{"n_layer": 13, "d_model": 128, "n_head": 2, "n_kv_head": 2, "head_dim": 64, "d_mlp": 512, "vocab_size": 2048, "activation": "gelu", "norm": "layernorm", "norm_place": "pre", "norm_eps": 1e-06, "positions": "learned", "qk_norm": true, "attn_scale": 0.125, "bias": "none", "tie_embeddings": false, "parallel_block": false, "init": "normal", "init_std_qkv": 0.0269, "init_std_o": 0.00527, "init_std_up": 0.0269, "init_std_down": 0.00527, "optimizer": "soap_variant", "lr": 0.00451, "beta1": 0.95, "beta2": 0.95, "weight_decay": 0.07, "lr_head": 0.0052, "warmup_steps": 31, "schedule": "wsd", "decay_fraction": 0.894, "decay_shape": "linear", "final_lr_fraction": 0.0, "batch_tokens": [16384, 32768, 49152], "seq_len": 128, "doc_mask": false, "train_tokens": 116100000, "steps": 3794, "dataset": "wikipedia_en"}
Each number is 500 + 50 x the weight over its row's rms, rounded and kept within 0 to 999. Layers, rows and columns count from 0. Numbers have three digits each. The size before them is the row's rms in percent of the matrix's.

# down: layer 5 MLP down (transposed), 512x128, rms 0.228, rows 282-334, columns 0-127
# up: layer 5 MLP up, 512x128, rms 0.215, rows 283-334, columns 0-127
down282 092:529495430513542470495423417517482454465370490501517451486473461493499559430477563451450611509518470548489493454501479335467522531503492523420557542614497536541556493510547477516517536479529419512459519496595529439601473557591446570443587487467483587508501559487467554512469550460473511532553431468462496524406395555504535514576509480547519479480465507523423487480592471519481566479617
up283 090:554460400468410464574522478442505526411522520419498469533444519425416470528470576507477478465473545505494538443555490493505555491491484563493499517535527461537523490487500537501477537483464547479482554496599555526515535603537508588440441383485462465541461411543484578539404474451492435609558499518472518412487552546643493460583599525523533506444459446414491508561481476617530551545508
down283 090:475495462508629533464439545542536465400511476668433473510560423534461434480491525570582451436572464454500514588556421566479504575442460537479486421570468499519445600513471550427435518417580458485513538535434502520498433514509437515624497486553510503469446535495497474551500552470550448502568584504495472569491595495482445550502473506545469528480477491443491566504474450481528413539518
up284 096:487497518405523383543609486495498475489413510563470564514520379473461525452521555522575493577532483518566456517573578519497550482484522447505499556464488530519512501431453503450537453463417451517512459521537442500457487496513559451521475479501583464449573552644525471481486533442585507553468406584496494476568483444494530518490623437541544538620553441591466495507398554433513487492528
down284 095:416553580462514510410428577564489483500543545503587503414566562474495529454543520562504483538457518499528524599477506463502543436432600508428528453523534524459546533457487520514467471597480527495454458544486462474500527499514571536526413515492490508552471407443428534580492533469534498528559478395505520459507590544519599544498392612448504458554422581428629483510434457507467457550504
up285 102:482469450461529572519511453628521534444549591551554552513534496497446472413496465499520579554519528580460467524500353395541471570594449530509524535437562447499603504491560603442544541475508480462468497533539475582529592474438436550484449506564488465516449537493478477509617508535515537507482491484480490631607569508532583487494507422450494421501416493494502505522523472472480459482532
down285 092:518415511470492441450571473444443479488428487525418582515489517565574520536492464576425576522497544532605499474563491502475486581508565552552459459541475487526478393540357436412479463515557527380504549502459475471456490559478516628536507410509514491518593549518497468456493470554423480549414524444563616509445446525499512464522457485545469554409482495447433515490465560485464489494481
up286 099:475532419572459480558508556544529535493493622470476507575477442540501456569475605500502514549561466565444513470497516482499467522550451456606496530502518536531379455474435499500386523512525519572636483422494489608544498482452474476467556444496489581548491570508393531447584485548571487501483478449614436492386462476562504537512485522509494443578447527462563459459479438452488516450513
down286 101:435450484456465470632544349457520589435503559578548485528451538540461472427557563460454543561481451444509460496507542511547507493455555441522551470500531525535499527559496535592568504468466395447448546470422506508484496564444432513504496510475595598435544515543473558511471519495550416497434452517519421537487444474478461497482568427525406449457469460542528492640433512528490500435542
up287 095:526462372548447502517496626503524545571529558504455505536484625413455498438441475505500594427494514485579422447482439512422550430596514449560527473579468484538504554490454585572442466500539484511530505545528514490582481534517516437539496535483498574419430478596402447530433468510522435521489543501523418519453575476450402454514489476440473539433461574512513512504488449474507430538552
down287 095:496397501425461496490491443547491454496455474442601602424552540503477482504483534499494509463649467476473450517551507444412531517490477511428540610556499467483487480500480474475446560516481531496410555570492550531536565491506425469444516517542443467488553575661541492515540500372517607461422514489466641525509484556420454490482523514501537482521519470584549492475420475470437486477508
up288 095:522496500543557596476410482513513582516438539566470470529551577494530572508553481501560449441566501474414544517549545551460462419454526454534416506519467501496478458490425571542400493510536570471537555525480464499439436529467457545456495541518475373573496473445552424495576476501501564431519490507509541490541398421541551533508559511523489500518454601476500514550420681439482418534479
down288 097:455569594534452516484604543506373443491565445454519533515437406394459416551495495486445509539427479502524423505450506479519485581462453434520576504506478542516478493489507539432551521512491424510479450426543535496531562428489522523497498433446470527450478465537459549472565583531446573568489575544527520516530589568542359468478443487525504507482562464477444447406537474410565528424445
up289 113:525501487465463491458516440460477541542560546518480432453555479445474531503572461535529585460553376398457532479469432468634550463541400533488471473567465499516418514587476459434552535626479485496526454596467499525493405612600443504505480462509510474505402509549511522514499529486491471390454460503504458506474450496517579517439616597547536435560514531543532450505480498497555492527534
down289 105:552505480405480550376471542454496489540478532510522587434620532461521515553529583446516486489415437406523498405505489520488512505523530495495556480471457374514501571506509478499535476516446575494563607506530500469469502443501472520532510643466495496550514434475538414556585398588552596386409535482446490545467485521518541473483420506525540478462510457576480456498547460493511516460426
up290 100:436491471463473485445501460451428530481375490465410461484552469482398550464458526448498535557473519537424511426554539392438481458535609533529520543584488517521543487518476564516553553504517492558444492553519471587567490560582487519490408521452480481412494515497504571456437499499502483535491498469488488420402429511563640514573531380528530490431451496546437604461495466514517455492578
down290 102:628547552541529477519483526528531430518552446557415529428601557507532513555523563473423463407415501488464588501504531479487516460529604516518541428548468586422454446462532534457536592469490479445536505474556507438495486524502518519508444530531440488540447480510524545590516485437456528547388582457560511460467458542627424607521407535471467479471543530487465583552453526543452501554481
up291 092:513482570447542536487616513443490558474500519473458473589455585439459469463472449414476499505419450478541433456405578488487518515461533517480440540551525551508502426489489481487575503592559451473398475491513577527491557454470500479554606448578462552547471528593409459516418509534619429452419521504491488505459531420455455402512459524411485474484463519516583610497461521538538505475524
down291 093:446401487544511476459490485486752471547501485472429488432530419540449447512511530544539447476500499521458521498528394489457490449483403485519511507534501544513458489496499497488507511387494429486529481479538478470497551492502536481508432433443539510453526456492446605471488389549517495533541469486481547454614491621485536553488470542519451563576559423471432403500496483490457427555469
up292 105:450555542481489601517489505540471464492476381537499553485493420545481482490579472430590527532503550452452476546529561534495468493470500563519534444508576567526415484508435582440547414601563605513441525598490464526530485548503513403548400469500496551430513517457547550632494521510515530483522564521492431519504496361533524455531556536451462546510441540482543541507528444422586457540452
down292 107:457563400541468532502526478527477505591518593519512386512486495576434468468583573506455525568464542580482541516471452513514525438489493481502389545576510516476465505536509453475585600502514465493477480519525567472335544568517461520447484466558529592526541526533472459500484492537465429565415453590585498442500568493561484436510525462462388522543517542565539427532566507586486478428492
up293 101:435570411522565565509474459492566459555487506553453541487525570502528551512575476520488492535508427461520496424467539459435511432440519446567486545564539521481466477723569460567446490389539479497623528449513439444570474584477515590469526441496490514445558506580527453504512469527422504477512406458512456503574418494536528538527576510491474504506444491532542506517590555476481523520495
down293 098:463569523389472443491469527458483484489559501523602521520469490481531602565484413492610524438386554559462428548462615530512450545477420451496499446467419452518501578491429541501443499523485478571450501488485481512399576522495523521542568494486552592466419501442513485523519589527492437464441487483480562512531522526522420505595409477516470423508578476465536485537507400492557400523478
up294 103:432521592454437496516561428462469516538472508601489382439501585505483480405548438503558479509431480511469500505414524533507638535525506518529431475448498532494586623485416508506518399505449531525500475559537485542470597383483458550596523520537451419546551454517588472476450487509531506435430530478434521471497570406559404470544525551462556451476521509541486492506477487448480498498542
down294 102:409463505476547514574498559493508487493488527512465517500565487617506498517446545515493504539559529531500501556537458467460429625497470556512545597421466456623481447451520533472440548488550449467428488495440491491551482462539534552413611487467582505509413530495481507505546553484434506515504448515495546455400443577492412503561459548518498361468460558528469394410565543595474548444485
up295 100:510440535450468478554543447530481462530423501481538541353504530523495524413554468469447460471412442471420430543525495426539516480472514505556578517583541589528494484442562558500442564392523465519507465509446522542457456481480479576439435514465452535554529581530571489390531510561530535469590516533498447521559519584559465506515531483522490480546462615444482605555504498440490561385561
down295 096:541458454513470619493414573531492506442498506478528476582525459515540500530500539448524426529567477411563449462504424498499403469619530443402522477539505480551463386679531507437507478495477534446515505484503465410488550423432531483531389482585521512500553486509368509506579543521539541528500502467440531586486525460504481449420481505479443547504488471500496465491460578457493478583516
up296 088:495477511532441522501447479509531409413478496508544549618485481476485461497529497463477611491516464512471510498395479440453494484486571532506479425587490510552540581515473537468404474504548509521459563571547488456579419508508553543453434439457487405526384519472479516499549579468433415580594534462496433543446451535494597503518503550514521554524427525413496559534574625444493517497596
down296 091:464544515475523542509476538485531519514459505472457602497465446472547468445513480505485478513513516411454534513520462549510473522461508399423286446481463472509482485461555473490515500450499523455476542473459543480461577361603518513510536509570546631443563437492468584572512510482445537495478534599471566576514453518412419478514480403479499554461479465494476589488515571489390462511522
up297 104:609526589551561511488549449530465464420463519527611513514418602517497454484528455507460536526510434513558549607453514534607429594481449479414475448514472532542454448507489533494511482442515513550462414518531390437453522494476563538527453559553452548442451419488512608575573454504521518521532497482531542478525440548510535401452535481494625438455457488569514473551476494538543570477478
down297 090:509427429491526542530519518556529399470496470543508498575459523482561568519435460511466516473539500504506398479521532488488532446519511493499500446523504467496444541527559550471472582376370516457459595578487526514523492505547560567461510453470462476424517489560523441489400413308552485392484627566471463532457520437520401534592508492486512529480506560436529459516527493553510467482489
up298 092:490520499528500477564564463505695473533475528534512494585515448484520452549506501435504504512419532456554537424515578541409504506486437545486486534545591507457523489565489483507485490500458447485504465547487580513533455549515467498452450378502445482366476464511475458450514476517492498471511517466484377592563510485506560435498490410443534444415463611476474523454494400500490472389606
down298 091:594459497532459508507440459429436567487525462496582559542517604455562507503531544543473410513462588445465550498522537471469468565516519479588562471412529529549496550437494528492498469437542493516474571467560612484480451613503432479565526528509469491493491516456508561487499432430555522574532577564516498581575409492548528452453474514633433562492427559497552449575482609458520467474507
up299 104:566499589524497420490543481502493529527480498496443472499499512461461543478537517482505487477529505437581427574646442521442526513474502623566494521522513430567480542564480432470456524371559432531471538473529500461555500545462557487441481446460432402463438457447527525491461446489445508556426494447561427463512506559521466596529501443455655548468530594591457456453570541540499460507494
down299 099:457618465537560476606501521441421533424559552516494440554484472537470547583532535574543513479583518530484519443540583437531423459483507430543490521461509462514562452494432441495571422567481473508512437502534479402463512563440402514483528511503521520510481473473580526517583608526447460416534512504573445482548565480605527572620527496423466477559422460457480486507477508517525599503470
up300 076:457476591474552500523357622480540486474523474523427533506439514497464462420531508428458522485433575458511462521425441486396472552518496556435534540541609486529455480446520528441425475483469507601449517483459455549470551481562576550487492513540412495469466513553426377509454512465571478492487504450536476518528549454430482544503524488443469620418508563494622473474574496443519468445474
down300 076:562513465492506499470580493507852538530522508484532503472551447481484528533554525488558467496502522569490532487540537485478462520522545491550477488527484534464504413559543451486617505509541499473562390459508549495516488531518457434460582497446541559520485465531458537525468520608488449506555454499508504480532536552459470521467482473546490433580528450513459528516444503531520498527450
up301 106:538512450547530505469544430439440445569505599514506490558562524466457475497442502528515542541421526581498498540505509411510596465537476587463449506500456521509466515472620608491531459540439482489431461493523567505582421378456514468442454566449494598462500506617499473554449482513573407455539521480507562465512537443559514431526544533478454477488571383484493547424510537470541416479428
down301 103:531476556471618596487522478514520505563526429552464437609480483554545521511519497516579459498450559492469487578477496421472486499452478373549508493502414422425520478395499502478508555479501462569466516578556468523527484517519499528536508511396504505401561530539533447541446516469509454450409456541278566537413460454539526585545492499495516505445540485533479480515524477482527467550461
up302 101:531504497464394546484596429436483491468582584454586406492520479465473497678518434589494571533502496531452475463466482485589481564543551489505454449573535482514437523531535561569474581600496568462451487478413463467533539528488510471541486519536514563535433474464559446474515438459478438495469411516406482472490481492488512508536462488464449536556437522642561473460534488547531553465433
down302 098:465559506544489551508463595490616483522543428523483487506503490465439455518526586521469518523484552490428447497472529466491530500389492617544508426461501504535635597456403507436561479564605509459471512501499464544528536459471440437589495498388489446520494478488418538533499470525471481446526481499463488513492382389605508581523440510458476536492419419459475561482441530573521537560487
up303 090:529438512471503524568442434538441459469454549487468469505465495508452532583516447539436562498476474595584580490462456485449492570509534438385535585475546579519427527495430545544497475486527524503461501572507540526576420548402509495565418444498505486547457484454473520403578461487470488503466478428471470539494597585602477560511426464482531522516447620464410482588526506400462470439492
down303 093:435468440454547570466469485447464466528546494562458543533594561532456594550501510478523550500504455428548539504540493516500449470479475477462537481418480425464571462513512426481464515517411482517495592549493546561579482484521438485554494522486476525549549439487305540563481510510499498485520514640514557428524551558464421509437483591557490490433428430468488547497467630552496415532545
up304 092:426508450564572497497511507555495465444469512404449463455467529493400614460548548493525527468511467518461491499549508394461511472578471605565556524497523427404483477445458567471508507583518506483460481536529436533466468524471501492488471433540471565550488472506456494488459566519454437564587480436487522568507514508434522627463553542418495390448495420574546490564408444437595489419558
down304 090:484418540468522468465532492538438493521520590501597437451419491495464523496462597481357491693427484577430447480572519560490553550472599422597521489482479547464527528528506429480536497476483427430509546469494533557518563518493536443548496475452473544530537552475557506495602480485435452512552440547530565534447491434438495487497530554554571589522525542410468515469458493517482501521466
up305 097:434511490485515479486402518564467527503485423488505447548555500494560525503520459474516504456447477478470530510539490497587436423557553486511555522516524476520492526549494478496468575486521502479462438431587386541497396503475514420500513486620534451542559526508597364540558564599525509497455415547406453510583356506556514591459543502508451576470439484522489403462473586525554498474548
down305 095:568649448498578575474492528465462445366507508548515538457523559554528573555524480546467493536600484518395424519459581507466504512445457470453444640438520468504550494484485512509492519530456509563499427480564531459507528551451556527447517462498384510531469508450545479487458446525471514543539483513389391466491455546569439519496454424473446541475408509545511467501560495511507596487415
up306 111:531452531562519463515470476500428529517457488518460379457515527407550562530589468499507465432467558481547603490551475446388544511518496494459526581527519476539378568591527541479488526421472481503376529513446580573515494631392462547505537393500537513483482425486508463473544548464514453454461484550518467406517492414540486489472485462529517506468504599496492462427541418503528485570557
down306 110:505467501459482457526392451453494556458647483466459551498413517557531531404560340533584448443489452501458544563425458529506505482496534543430509573480523361365474526477457521519566576489474473546513553481524522582391505416507513463515437501513467504523446492520444509541349502513437453519478511488478532471540424494509507511485504455532587548522547473477495516535539547529468506506467
up307 106:475483554533422541481532516476503570348492548470510433497548480489595534557413520515510550515486560505552472460539534562558625518514460531436603494515448448499526551577484574573488496505505495493483455548568565558601480478571485492504480462486455453440453474525507538539522477433539498515500475432465425487478422630585612491450520478447484523537534522553465475516559414481524374408511
down307 103:515502584505417419550506461544428543538591403506552566532533472501541529485528476522467419528478592438392523479453484466539438507527532552511509487436431547445565541419515389453527494477501444505531428474530413582539455436556560502495459510509566447511391496488478583482504490399553566478572523442503547504565511425481541533574495494544517459512535590467578569383550485492492540483541
up308 110:602535469506568456571449503490508505469485457479537466441532540523454531433594482530479528462542441485546502443543439530478582540462434498404510662485507554461411444425434497563485434477476540484440495389513495510536509406556563486443541468500513526482511512532523550555480473509524477412473463452417412495585455468494513474616586536612482452568454523509533551528549450507608490472482
down308 103:431558501497496508469556511546432470430535625537494520450468522611640488419487439596442543555513466452423448394495540503558472608458568532513386432490521431502402558521526489512518533487511542446524534570435449591471458539489538387491485450542589527483547587454473458452491467498484507499448499554518499462453488477481522523523479509509396512456497483508422551495592446494515515510539
up309 100:492482504489462531518461400444525450501529530505524456520521464466532521484478515457490544491511477434485632467495439508542557507563496505534487547545547606553535522494453586589483516454534448627475520462516568526535502522495504533564392434474459453441425552369377513515581492358543516454445490492580510528448528437513457476591489544532518397460558473519597530509581522500428480470526
down309 096:494594444475410569496454519544420470497530545423462503531440428519585584407427433440471534538423510521530541576456538431493378508524437481531539445465548439443537555532485436432390515482581536527500481546505452559545580510518486533538527522450518506439502581508493443380537510383507487446498465499449482534447488477486494463429456504562433500534562445449482504496580494440514538594515
up310 090:498614520462435503576519429477392505413514448596467472511481519449489510494455596472520538598495480455429497471484483449398509550492507537554534552550465600577503492488466506458453491529407536457371548473483459536581460514533535563524514523555539439471464440412436483491596531489468457491462516469423505438459520517557631535481550566405467529541490487483481470547443571567561533547509
down310 089:538488452540537516475402535502568535521509408450537588539468442541492514462489491521423476476462521555582506502492482441508492467429539437457479545560478459458530512480531491588495436453471573428504472476508530473408544393449444441501541495531477585471491559552527572458537553554515494529623606543563449532477514499401421398461466480527555422547492470417482376526522516425556450441573
up311 103:489506520516544370529456485489466473433459401510521495415488522426530489480551482503558422490479553465535502539501474413422567475452466516509481573482558492463569527504555464380450450472579512501460479557435338545456490478517439488507535526516497529575582475521552508648464495521551471471572453557498463443498457476549514510530513505420488544428563506473578506451473492578604435569418
down311 115:473518513509489556437440505553456557505424546554543491530540587469504455474507474511534528482516491466493596524482387392542468451545486509557433534526579502479462420550428420527526475570516475430448553542492527504519500550487416520407468410531511561488525551472377387608464484470521436431458508534452519469423527589483456534476460435408511549537527520421515559525489449415399467448515
up312 096:430494512577496540474443546490450481498389460468494569496445506383503519440529406466512617487510497502487493501467482407551497480496507548470477522473467482527574461550481514549521512556516525556425491440488441531525477464430383502597546474541397585496454520501488550450448500573614560489611522503584504602509480518512493513528554484513558443543554475526485579532540488587403579391492
down312 102:533489505558466533556490567530486523473407487511475509438431469527428530522506498513476398516531538583481386539488432525496518500430493513428535457389535512525509493464511532524511458500465570533576440497481535520498510505484472505418543491519450436717531382561492531407437424496541516472560465533512596515612611473473435491512468565537499542508458470575576540466553478517498453535467
up313 107:561441519542449512475499499494467486472425407514549476532459516542539419503500475560499514503359553545440483516458433490496463536521451512499496524492457524490585417441519529498471437604610593549485515344463492506525514491527544454529530465586496516527501563498538467552511473548543482412454503447548464530574569428582589415530526434487464448463481506372506555560463548511602509447566
down313 109:502504561421499484362475446466484418520537581489488478451525570430470503476496618478368503503471482587488568481447481458478583404557480533475481418463457448501494507453486522482479532523523436473386529498488538499528523486516519496467485514547557641432453474438482498539518450547534539549440378476461535505430490607404450500474576466455487489470407548533463420463454455435533514490505
up314 101:479468531426404585509528461481568511532434476615648455495496519567477462489498423532472484491489566554513465479475484583550531560515562558536442510513456530463473475544424594466488543482479491549465575524512508553452499542500439464568541556552424486571400510493543451578558484459501518521455485494470559504431375505562500519511511476411549586416403559536445486574513576483559549558510
down314 105:462597552462519534462463507455521497535564467548420462516534545501539485525579499507508346478496492539504518560471454515491531464479559585507470467473490500502591495468581570482537574449568471500612577473534473523575495509552529562464544530515553501434492566506510495439509437431529557498492620498347474538501600464502546494473418569525522588588479444510525509485407418568477475410477
up315 093:424537478469466529483400504486527498431519563482492330557543565433520533475500469599451510552447516510494499502528407541528650493517470614502437504486434520498456490452505559515470616486426499558447547508504497575474502514569512538479514495513555495558479513496533415513427465551553484491495514479557455489406456498639494539513458539495566527576474535470499470451405616438537505501560
down315 088:508544538494590462416532520498566516477495489596503572540483455478479545409514577442553465528531497515544519507494466415553458471476512506572481365569466443553550532445526494477503520527613476479645481459495520554586489425479462517440431528402496514451490484443463526507465495510435562429482524547498481538541570515343495537562435521529549484468558413612478478560477473481455570457509
up316 105:521569551494540541513561505525437474464503484484507530505432484649425528504482459414563554505435527448468443469523497532477502489472501488566496496514512511551455566495440631432574443498624401464474475508499478520578564510507571465465366524507446546422509481595581511511506440424493466534417460585471459537558540468510496592494477508430470393460566521454530448511539418553501450484524
down316 105:436501456431490537475461602482464504577454518633569434453487520516509556578516470573496524483487411451454453570441526527427419430616422455476581472508463522510449510453475549547473466502454477525528504474513500494654596490532501506482598520536503455605553494501537548545546549514573446508483549486522499442420497430478450589463511485499452555587489451441465492533611480522461462484485
up317 080:550477476503529478506428505388518497511480548411557556480533519518433544553505546496402553537409451526559526478452525475478480445539499528525476494531619472565480474443498549488505608449492555524520518518541512474529519487539505568417647464584442534529497463526387431475434524594580501405428487469430447511416540379435543485552530473479437434420510489552550503472558531481539494449505
down317 077:523543479526489574484497568485770467472513499543543521448506443485472477503505536527526448430555506502526414509527488468453471469475475459568484474486480438533564434499564443567548520496539476494462477549503441536462526474465493486527494510467566454433548532497381495562526530588373516557531478551572504444517476493386496512480468490480455407614580451540466493503495525515443433483441
up318 101:463505407461499427531484469475436443518415514520478426554439540548553501452541473591503393368442549597577538494542519450529534437589549512578535491454505468562443546443457532469382461534527566468470473515568472534545572544498530573471514560523457611488555552436493501477440473512601493505492513407453438499482518482546559458572403499500513535482509528518373470495538496505469490494542
down318 103:448502578504596543475518489519535544484548569485503501481543635491610453501517536442516518490431448458479549521578517482485510547493535479515548516446602532486506495460471503465496506553463492551498506494548504518441444594508392478489480493462495464478576456663503491513491458441350545449440556520394518481569423450453484488377514421628500422500476435542500480484441515543478474501454
up319 107:461541358443570487516539490579471531422517463554446519525439539482429603403572355474453484496457512494463507465530539504470501496475393394547483527496551608517459457485498422464589555530476533486486556502471478518492492457585512492474534489539531565472427416531491407509580479532507597424485542505463482591532522425585536474506516579523516530556509584499520584559505532478520501501536
down319 108:511585504506497475466508535526466384536451500499607509578552550455518544488458455487362457521415451455486439514505524486558548394503545489471496490554496458471480470447501479498445477521418491417470400499475527529480565571421483564493493481496460523547522491528570539447507382438506444447476433499546562496521629375479519567384456452500505500533514492555474524347482522547500493540532
up320 101:508531375463548541593526569441508489495439515511481457566496492470578501384421504546529517459422532543560416508523538483498420518590514521436515487487515475511480512469514384463404441608507442519505497485555478538496511411498521429408446455499473634505494557596465478483475585553565521495444468449524422583486484479501562488606463496490503528597575511447531478514534525521435558530492
down320 089:486517556494526529454437523459505539411530514460507489494508567445393466566473517420493555412464482451468502484456466474427568408408510570494581558448496556513486541604503524478488532559579417477438441444526520409427467511516626515578503566547527546541445485615530483527495506504529519413456463511466538496545524581470473574481557519526435503476533522487497477545398497447586441440394
up321 112:459514458612459513399428510487504471530547449569470438447443402446501552480487603481540461434479547463487551516463540431471571588522458504532514488489514574533498608498460514533519366574599505525459502488495518515506533482438620451485516540546500522564557530482552519507439588501553480466470421493427572517494524442563490525428546536502483380527479499423558488459527567415425471536447
down321 111:499511566512595499514457497595474556484459587473503481540565484416453437421487521459434567505494506553488423499422433469454525500523576446537432519432396508440449434494481456422471507558478424501462498499535569519534567517609539564477471494534446526505525494429469548540531481480482485449487579470499470527491497628605515433492534499523430473507456449511568382587518522474494368532410
up322 079:498496536544531491480486497439495543560528374433537524483497586483452517424495466505452508547444534543514441404420500527465493535536456519382485512542593554496505491484521576531447456452497431523476483412491397575508403590498549564517586554522423459464504458481420428532484474516564495472440560473439526473526546464531460538497489466438505470373467528576624501496556519455426418557435
down322 074:524490456467521538477552495493831439488554514484473569450545450474509483533500543477593483481578532500449485463538552465489455507509535528504461515437403517495491437471497419495537479556511506529504411461460546472444462456487461493470531509432536561495527518519453504527511522499433488496540415521490545526551499582405495483512411518577518483601495478475475450478454469562526465474473
up323 095:447538564421571497539463412449542562486433537510555511455445518495420483434473558508522610505540507519470479442527588508583408438558493454534543534500541576536484459516490561553482447430519480423526541482497549537529529560566507592505486395562445461489592481511342504471480493482522450449504472482437446468545593569584477424581536497483488496478564518540469489559501523480523591418554
down323 094:475568491505528503512412487536452568451493458466481521425541330461502486581511567480491494474511517543495448564530478412453375537485600506585511441526478504447591553461569475522436544529507563538420473559540429451529520594480539433577574440511471471421484517507580509475529513403568497521523529505582557568487488459528561490524529568474537425427438529547530553467480423477525446509536
up324 096:494470557561463602452494523435524476483507538517490560580457480543432542469518391501497448491452533498533535533516480522503554482576433544580459566425499516463620550488573441521511501519521521561416425546529494507480529528547564535516550601568452400474516516518474619501445508444506432478506452419492602507574468487550631567591597461566572500491463461472471570494547515486518436517510
down324 096:527508492567587597506523461531287484484540464456523498472544493539542511518475410469428499521500399513489548587546488425496407524554477499543528494480507428525431511463533530497449534534502422494503650494491532452511528512487544476520556538528500493439531525549340471467509561513351434468510430549492497484472483501544542543489476441490505504502493527511578501518605487516459456410527
up325 103:525529482561596534554583528472496542490637545470502521541463478514485487474561471404450409424530495461510521596522505497472569582433506439533477471500575501574473401481446510459478539515483524512479484499364420498565545386544535461478509409577422557549543419549524536453454421470449425495553482443475531503479553496501495457517584482549554497436456489503466540512503393515565430440500
down325 105:474510449498510448508488519464402533535439430542486641562496519523593461563549443525566472483452546390557504421523408449422516424446467394464431597485551455449487606394518497578472445470531548508533484450447514510503454541543629516548518454449470509412449492447446490503446509496474551553547506506450525526520512514476412557438397455539483507532540493523489460459504518528465549532541
up326 087:521500460496529537505557539546468445655513507431493483524527569505561449374443476539509551516477429518510560479437560488520566543481490526553490420541540518531511536457473499508398522517403469514458503520442471581406544493545585509541533472583484486442464545427516427485447439514537420509510523446474399568519532498488517524568527423387424405496486634443496451524539472463444547559498
down326 093:537465502462465497559605399528527521633515441465490485476501443446591418538460454551455480513435455592507535498501514498578408571424500487424548579510496515519459555454447448527584443514444494435477530569538483550450573533473463466489440598511597508506514571566581480397430493521535508429551508518515536453528480438501457482426484557503479571487543447462472502401476462459401500504453
up327 103:515394496557541517507473411542416532459480418496500515524513556390459556499539481535490532573516412482535498545460416573508556478532550489437482507507435486509464513540460403487551582482581488521594582556541506475421477465438483479504463554535483522527508430497547482474539552361527517592461454545413481552534411449517517557514531523472479559486529533504653550451535575479550553416551
down327 106:474593522607486505550480544500366437562471556430540514400552462516532566494552476477512521411408543361495537481573472526541453529495499463504539409573551552520504503522459477458482541500521493437479467513467490533449527609591554474553550497558591561478504472497477450467522428524503499471556580445554503419435492516447501472324533481494590551495505510451488482498548479492515516546449
up328 087:430558447504431565460419486460434508441474446538428515566499503518506505519470453549571593538484437523429487536444372519507513471523564412556481423563514451586574456499479483459456529501491467481517495516521598457645468540492462522460541571460469488428515480582531499580526577534556500622523504553423539467468435526567517514500549504447406544480462553469473548520581504501422499499592
down328 088:499596481385507476469488537546590477481510499495501562492415431470588441470433509501492457500427499539391547536427460569464508510494565498595505432476494502471508542437513610410484403449517576533587526509507415517447489436594444502518572455559455404509526509448436558519471493523504510527496517464578528509488461523518465539507432521495512475557485540474374451570435454610449517525578
up329 101:411479553508481505472516534429531464444510474471476492481533520500511489530517403497553564481460463456483489481533516462490524492484463574516522580561482530464399525444530514515508449512519498538497522466379563528468478558532542468565456539558541485404540601562535533577539461542570424548490565435622372373484473490524527525484510527506497539418493571477377536471382529435610426533534
down329 102:567480480396503545530488450593506417479513511420529574494545528509442474451511525479515411589451463524606541485478526441462561529435502455436430477511427446471543435475440482484547447465535502455591531535490547417418567601450474536505495466373404517474587464463463507439518417407435434510493506512494563563440487519471523455442474494556472457534529509482542520416466508469373502472482
up330 098:504660444516510521507495504555526545485447581511482547488423617471459422416443513597526503531395423441490462483477535500495443482458566413555476601536460433483521527473549506523600501492479539556446417607574398527528515500491562453516516512496488517457490459499494594528478435465470354492529487540467481525517454492500514476527512603511528490536488515446473461505502589548543409565482
down330 104:619602481449424505639539486619542495510523480512474428487521526496587479563472444529526562506491409466458514489479470439536552418529416540567547526487542579473469522452496479408486439456472445480567537512582529540555433504539519559463503493553454510442511482570537443466486516491474499465397511439485507479375462496530391538395452444533539583552508511501560442525492492460439492515440
up331 094:537484536443444534495553526490600470439485475429453529416564487444460456591546453537416503479405574509535573545563533607511412525618448597492436542566537478529449498477575506469458504581454479514437539449467515521459443453510475502494476465465524498432418442548573533534571464523531458580549501443467426502404459548544530515395564464448513467501508544508429503539509565515466422510557
down331 092:473516477476466460595478402581449502428554432570543566487486485526584443497543442562510446520482660527567497442521454552493465518441483396458591470462566576495494525547517598632471429562581518547537524434532614495505529557561493496515539458522503501568468522501527510432515465497493583450524547532508561566493519496477474474543434527484495425504502548546539572494521526562574522552568
up332 096:439505505398480561593540417441558450532466540495527496533592482460531460490467486485567425490487550540516539417510481455388464539468508498484481561553471485436515483503606583547581468411387478539482512498425441529580465471447500525582463484494466443619426495499499501488428483540507478529466472498460503382491526500598544501615491505498516484536543473381521508490558525535504470374462
down332 100:625564491490460429486478536421515536586547479515495504514486515540491500439525500506581594465497578511547581529504511431496439625490573413485503440475437528476525508498445437420520509407562472473491450396428555529432472579652461505489508521530524524430486544452521434359560520485544452524511542488506490529457463485528450428407484536507509509422477577480460446589467488511472471511488
up333 114:530516501492449507459546465529553552596509605498517474521458441409528455486587579505519488476461492505522574538423473527534514493536463549433485594472510493515453547478614525381429457572473495394506463502364506501612504456481529550524526513441494523536476462527444506462557561533545501491469519518503443509511518542536551383506543485406520454554440487467438554540389464462585442550611
down333 123:626408486450523379512472510529563499528563570492442510490547433446487465536538567437495537611430472489511460502443444451478497477487488488522453526425506407487533532544621474498473524483488484474470533450423501504579527492471524575532538481467442381498534529410538522531499452451499551405541448454451467624500533486469547417489570470508595447550548517414580466474414490525562481469539
up334 103:472558520526539595575541510460602406414533647461511482451478443534564555570538424530467496533593477549490472488479453569461476551501421477493541515572486573403490473517589432587477504527476467488448519572477434511525490504553475490522462524518549405505523437488586502515539460427577425472491467513468552477531534547484523475483472529449568500473474520476558490505411510511591364587550
down334 102:411538464552481603431442519570446473467538532455521468558511515516533385497448483434577565505480506512505464475536472483498517612472525461556510509447567446435469411498560566428525533508510508565485516482579453512526517504525435519558516477497463456604609505593478585496455532499478514478481524522544499572503376521454482386632469534425524528453448445460549551399441537494450482530447